{
  "hidden_act": "silu",
  "norm_eps": 1e-06,
  "positions": "rope",
  "rope_theta": 7360.0,
  "rope_fraction": 0.5,
  "init_std_qkv": 0.0271,
  "init_std_o": 0.0,
  "init_std_down": 0.0,
  "learning_rate": 0.00808,
  "lr_mult_down": 0.7,
  "lr_head": 0.0155
}
Each number is 128 + 32 x the weight over its row's rms, rounded and kept within 0 to 255. Layers, rows and columns count from 0. Numbers have three digits each. The size before them is the row's rms in percent of the matrix's.

# up: layer 6 MLP up, 896x256, rms 0.129, rows 425-471, columns 64-127
# down: layer 6 MLP down (transposed), 896x256, rms 0.0251, rows 425-470, columns 64-127
up425 091:178119074101090043157131159131117156161139053187126144172117173148134121093082134144135189129134133074067120100088189126115131165093222124177143173140139138170093111126108140140115123166090106
down425 085:083149183146114206095117138120128134127071163162109185153110185091098103176136058140117124073091080142147104138117166132167164129184102123108128126134169178101117107122157112164130174119175177
up426 122:125084126125131104151094147123161085100083148120198135191084189140122123166143162112169149164119118140133093192112067079118179135151137214096116128144154220092126078079120106141096144126082149
down426 112:125157131181088160169112146139128116067081132156184138185112170115172174164137118114164164170147109137146124155101141108129130077105116187122127090163106167123146129139138099152111156133113114
up427 099:171124135127171144153106159151083131076163159134100109100147143073124115057144188147101207082147155146079122126106108080097121125117074146133089078122123108118087132122064166044148124153152112
down427 105:215184122157183064116118148061106155146117114122082112079173150145169134121141131134108096175131102152096161110146049096161138146129165117127188087118127128124161139171130144087164103171116113
up428 103:079153167139086132111117168106106106093197081072184122151200102090125160154161131118117092124117054160109100098119146084131101128190126128124094113151109102146158204104072147106117046128150126
down428 091:119150151189113177189155190140120115186144180127178136141177120040140124131106153084107157154099153110144152068155107151111101117085218081056149134079125130122157156107101096108089039106135103
up429 094:138151130137183094195152120149134127106085118119182168163184076114185091165078116165147108121136167117147153142116139140120114178118135127110110169145159139132095153148059174037126153113135174
down429 089:133147130168122176165132101154179142149156106093175179113123164148160176109124114154183137158122141131117080184119120125092138173131143135135080164149134081173088124150159187135155100101102151
up430 093:116138074147071117133112126119152140252154143126126143067129102140146137116109101137089121140176076168120083109096144156117166178095112096118126120125175117149151058105152083099099133169133131
down430 092:137128182161138172118137104148121166152118144118110164142130092093104138094158145135162103135086138073147113128168116131094163165151121158099055139077147102058057181147124124171157187144079150
up431 080:078065158096151118102110120155165086174117169085119103138070119116112116125116134151091082161148066142149079149162110066119114160122093151105099117109160097192109165119104177157108178163141112
down431 075:122151089176127136105081111155088116194131138173109154116126100167128133111063148098157149072114090140127128136034148120172116136111187137138095134124129101151131067084111116139156137127087129
up432 090:081111147147100162102085117118118190139129123117153101093140127070123163104114085188122122132144110152182105136107144110147142128104154099167162136156163147133162143085115128147115166120230186
down432 090:132102120103146100147107164116138131103128142104133165061091093195168150161134171137091140148095114131206174163096079168150177086136100087159077125150051094172134125164147112101135128187059140
up433 116:207067111124154159089130195159127130126121159116127144128130165119098133216133122172189168132122130106108134156089141160104175165120098100141122149147134134115123067133104097169076118142190126
down433 121:169150155098092109086115147089153130146172122102147111092095125121192091098176177172123166163163180105139138119143095106173121131109130128088082161203111139110127140135147070124113118126171145
up434 106:177165131116144146144132108156129215118103136101093100055116081170139105104130169137164152138157105146123127145098176120193127133096127123124099097142038160131146079134126096103159115110082161
down434 115:138107142133108122183109102159135124151161169137189097181197162081138128158095092102063119123137134147114118156112136127132136094154140173188123194141126086195109109129166134177169137096159151
up435 122:113121078092077117085110105131119048173137163149149118114142127094087079118158114146189130162160110093093180079128146146131109112056145158092143110065079136152173156115126165196138117158143137
down435 127:163207169151125085100166089172152163143067144150152125148137154123143144157140207085160139165126190109079132085154108152132122128094112101073120181160096152069091145096158160169112127147113123
up436 118:126151168108177106169119129092057188108131159110093090168107100066125184157185069116160188135145157077142107082112189132157123128061073123081141129129141152104100095153096193118153112137113120
down436 115:184178119154136164170159114085146117147148127152126111129220125122078093158147155139156130096111201135142190137110162067168161117143166128134120111183164070132134108168136137054112120089076156
up437 125:104159162173091069136120167168172126113101147113075118128136121137121195114102131159163172166157092168153132112146138167174148093122139159113120190126104145134077114203162153122101120143148155
down437 114:164123108181111115150105141183129164111074165125110133120127121109126125107126140099139161133072081116148086132127114124084109057083191109078144141122127158096128149109169114109107140142117154
up438 095:139090176049092149138132114111094170168115121097111103165141169077122161084172127146157116101140131116149121073093132088092124136083124096134189128118132132146081099134171113131170097220123145
down438 100:122141128125124140100126171157131082151082142164164165117120088188152140117106058064105147140128173178093156149086166139141121099144096142113134154083094166161107091120074149106130141140114070
up439 102:202101190122095157113064112097116140116149150094173126187125167135112121192121106132160163117146174121131111129157117115124122161071124114100114154098095120160147117136137121198136169151134119
down439 104:126131153095151164084136143132081132166103142112130143065095110150127119098196105134098145146091140147083145089063134121154176092140170157158154099113186122082175150169181103153142106093143102
up440 130:141146156156157071158114172158109102112110141105111122143137135166109162084114111138170125144118098133122126112157181123148136088108122168140106205122125189147122137086127109117102083119132158
down440 130:142119153131134082123118096096101189121154186083145103179143120173128093073131119157170129140127128133102200112128154102133182078141115091132166157083127161035115124082116053131102094165108123
up441 119:168139145124150159181108125105158155075125191139169149068180116132151141158102162147187127147116118079157119103197112136107086178074112122078064134138096080128138126114150128225124109103094152
down441 107:086155151111155092109165129123108132188133099144112119148111109167117147097101161154129106136105144107142171104189116133152096150119093125101085095071165130138097168093154094127180112153111128
up442 111:160161119097073131155122139143124105119127132126148194112064145084120118111095109205097043159085109197133217059141151146133095129136136186073132107167081140156140140148106148119152164153114122
down442 116:166171100154101172100096170104102203152077069147112153112134122060135146137119111124107115127160148178127230112178132122120109136094117149169093126110095138117160132202175060106100154176151145
up443 101:121137092124166130123108108121114086064125121167156169054138117084088167142134160144171168133140137063144187070115180104101147097138154113087120126129043177136130106150160132127163170078154158
down443 090:095123140139127141088133164159141143176146106134147040142146071136210120121111149088155081138144108133091060146093121126145168104068143095091159093112135133120135139123091137134110109115184126
up444 107:129128124181147113103144185184100127102106086135076159179119126110122130139108079122159092163106191123117125143109121092178149118105150138178161182132159163143109144181074141109103172068116110
down444 111:124155126077150084106113072119145192110115180124148149145126106143148107114089080108056125139107095136143176124128089103092160093107183122114130132111127131100132143113142106139136071110107063
up445 112:178123158136085121152111172105138127088092151082077167132079151120111112135177126087130075139087106118189204139099166133174148152172125087159127075114131126113117118134146189141125101148140113
down445 103:123145132103123142094185149126098142105146132098168115089127123123085119157117132135127172156186134119164110098094159128099137131170166156099092075171125127215141146131122130119121132127136118
up446 114:166130174100157139111072158120149140145132126171054143106140053103169175098129121159135171154148092128177063136104134086162074144060113176167130159132166143195163131118082160117111174131101119
down446 110:150149170160133122158134198111090137139142101120183112090136140162138111095154173099154141166191135146113131104115135110123107133102171122153144139177129122164186130143087114129111142095119117
up447 079:150167131149148143139195145145156124143143109138097187108201141167104192109108165133169114135144166129107113097145180112192103119139127100076118104151095109123127115174119114094224112140128098
down447 078:154031163141190083147117080155149138142101094080140166119115125160077116060111087120147137155121157126103128086086067112198135124093112113078134121128165126140127118112086199134136212126126207
up448 110:083104116133091116167141130115118112130117109194091109116117174132116138144070124087115138067105152202062113122174133169153097164100203138132162149119094136139080115136099094124152092163137139
down448 118:123118083166081075133133174043075092147116148113142094103107118173090112066128051115123087143135100166107163122161148150138132097131158160079137114107089160136103154113136122156127093118117124
up449 099:066078085162107094181095142158131150066155147147171156143100088076115156103134093156184097155124202100108080030114117092113119123099094135154170143158108152077139153122089080136176104156165087
down449 097:096085119137147116178095153184093120062140119098122171143134121140162131095114109070123136085138175117112159149097116114191157165135131129154147163127129195115171126107148109097126096078093153
up450 100:157138154132121106096140164146155105123131121166207139103086120128113166112101124063082097178167082096103130150126072073154195161132097179070144175161156128109126091091154089135161188145131138
down450 104:159132167129091140075129126114110151162182127171156137117104160173182128139139176189157134127174168210146147115160141196039094089118144154129139085108124134153089140161144129156125121156124094
up451 106:171113133073112153180156144121148157103157173092081119101118116113093170100114100203171133160110131163109153154133118107165125120074147177156132120138181187116145111134113147130106146148104128
down451 111:119117189150128149140130163181176094173080154157153128160162084087136101130124138116084128150093152120194097112156058160126144160144089140103129100072110117154121160063157115125161154117145103
up452 111:136124085116140163210094134125099115103186150115151075161123121089103105187137153154105178166158135088189111123110055116109184141088096104123147132155129106086089156114097154102134148137122139
down452 109:135163158031153088119077097159090163067107133140170118109131086122070113150165108106177124158127144134193161127106150138091119092130178096147129177147131117140173123144149154134168096146097135
up453 095:190107135152104162119128124144076162107123096032121156130164145132073109128096083175082131133168089102113190095124066102126154124178105129082113107084129153151125192132155187135051140133136137
down453 097:162113126106224151113130177082180082112055119197148105152157127150135193088091136126108111159152140152152128166132167193146148110163181133102069092094155110089130122143131130129063129153151128
up454 107:154126076128036159156158148129047148137119172133120185115078128069132130120078100067165067094084081156178155107136156168165129161130089123067132143167111139117078111129076108136210104170090135
down454 107:122170132102096089104137046102072081135109113154168100135099049149161088070155065090102125138167076176131140084147142127125116155125161117128217120146142077179146102059081208102141113072167170
up455 096:089121091107124132128082191102103063157048100143082104109159149133081113089110120128108110090129088103100091129132028119065137128086155147142094134116104183106160127144130107108092197111095069
down455 097:096088176125159189117082157081097165121127052111179096156155159132163115062138093120143167146113105156191108141163198134152103084107133130056124081167098166078106085145107200131144103145142136
up456 111:129123141076132116153169184112119142127119112104131070138165126163148129116118134057180127173108103126125088147164110131137101171116117158140143155156140068108169129177145127145129082109158104
down456 111:150165167190143123175131141086157127188179087164174124137113082137195141181201131096106113106157134156143127128154116169130123167138102082149107107148152062121134167106122074145104136111180143
up457 101:085124053124148109121136132181187181125145118071084129107122200058116139113138040149105116091191167149092157107145170118153123154106114088102138137140116036134144190070123185096139090114129100
down457 099:077175080106098150137094055172128131126149091126095098162117139146079134116126078175103159094160133143042123101135118075147126137127117148139143124124140138129193135178121141065163102158129082
up458 098:168158157169144162135176086104139119104132155115148133126126154119190073186140129138115114150111101113150125151173129109173139119050137142097111224172151070154112140123118094102184151132104091
down458 102:094179160109107122126175159160132172075118075097066100103127195121040160139130156064166128176172111099093101128093113175066150140128149211163122067158118080175173133104058141068200123159124094
up459 111:109127132165059162159140197131072103181106085130094146048069126105127109144100122141147147124131091151163108103129097096115123146126105149167099145185105135172111155078107139103147134124161081
down459 105:111143132143128158141131108167142123184100061146126161124082113129161079105099153099117126125077086071145129132120102092133173096162085133125101138117112173137097159064114139117054142126151141
up460 100:168133146116131133181105125144174146120123098142172138182131100150089082109117195101122170156141095118101108126118136125145107169111128076173047143117107178122166188121105118104147125105135150
down460 106:094138157146188105072123150148087162133128132105115147132159128107150150178131135166092094170125142169128151131151163139072110106180126152186157150074152160134143121132165086125176187102140149
up461 095:174094104131127136093093149101090078101117141075163137168129145108130058196097079084099099125114114108139129089107117119141116192122156188103092106136131080156095113104064178138143102060127127
down461 100:112127183170123149114155138131133095146125108145157141161160120104192133148108174123111158118158169140124085163106129153086145149131136106084096141111078090074206138187143111117097122147058162
up462 080:164113105158159114141157121139171167152168109173123126137187159152052140084120081099103112144153124124130145153195113163106171153170133070059182175158062095148103189166148105107152208160108124
down462 081:168132108129101104149152118074098086081136176088169133147102079105137120117150133131156139104103157128150121074117089120133147156133135217113132098118082139128095119083109128187142149199107160
up463 098:118094157066121180158116103177120104111079087165148121179171142180156147102125129165099128148089112091089110063142125097081132065109098113174113120141112137123116099130131128127132192133144130
down463 107:139108080140087090112185137113127153094119114078095049084086079068127136121130129131142126074189130090136170178150080172130082097134132110111136123123183158131144087080113152141118065087137137
up464 097:118126155118127126119145136112084061140120159084151136130099210153130104119119174159066120174122153166155181075112141133155063069144105129106145085141178175130124043086112130159120148189157108
down464 095:089128133121140147118123072154161145110126089151118176151083094139133136075150113145138109109181123086157093167092079154165134140084098126165138104132125103160144175164176131167147058126130140
up465 062:142129179072147160163101130103151081033073136141103117102135124150042079176149119075104133119111146138113139124127088071143136151144035182134133126091101109140132117158171193051126149154115118
down465 056:100110116156126062100133148163139131173159122094125154106141150118251133098117127164135215190157132134155094138110158191169186119100149031158132107109159132157142127128128108157087077158110105
up466 101:178132157142115170123139083123102144111096168114115071109162100127118127096103099141183132085104102104128134134086141105119140127117143120139154120149182206110147123159176097103146133163129130
down466 100:119154113133150140063147075164105064163125173137100096132139131071076104060110105132107114173110127104089163119138121114174153091134102171132114119189095186136127123134187144140116138119147091
up467 096:153155156108083091165118152143153073101071186139190155081067127142052115150162116192087162169075110123122167123073121161108155161152070145072082068067133201154125142110111092112132118139105058
down467 099:129146138147164100106164093135145133168166170144049127185112149133151125120131134126141082095138137111149107115189146125103126133121152105102221243046116062150109162115177108106128144119152137
up468 092:156092094134127166130111105123135136117126167130197095127119131155110131142106082148170142092149158142108136102118163110187100174078113087171190097130106136112084074133205125190130093110130132
down468 092:145125123117150135121147105157145095111131156165089074186122141156127129125125085121160078092125144135170108157160176098109114120132086102140178137109107062158089116054124137150128194162147161
up469 097:177093151120143105113107116140144086116127138142142137112139158140132143136049142041188158146059125103169088105137135116139165150140134087149112121122076149098176111110128090182188126103107071
down469 091:166112143084141088124144123144139118071100166111082116110100122121093123167111167072142161166114117101104152075110157087107121140166139128108117145153149160151111161112130084107095153143162124
up470 100:114139125131123143148138129110137114122129108116143072127103176138068148151158114114100117124109147116079145091127146099098165112122064144088090103085116102131116171114100150156146077127159064
down470 089:136114165136191143072110116106154162115171124135103130116144192086131117105106094198173135109077129190153188146151115168130067078117156107116093139160102169180167193156130156102069143169096146
up471 096:096131079098113155105082072133155173180152137153059177165185113109160118106129164110105169157103112141075131125093172109103102133117106088140095146179088128124169139100100169156176125100081111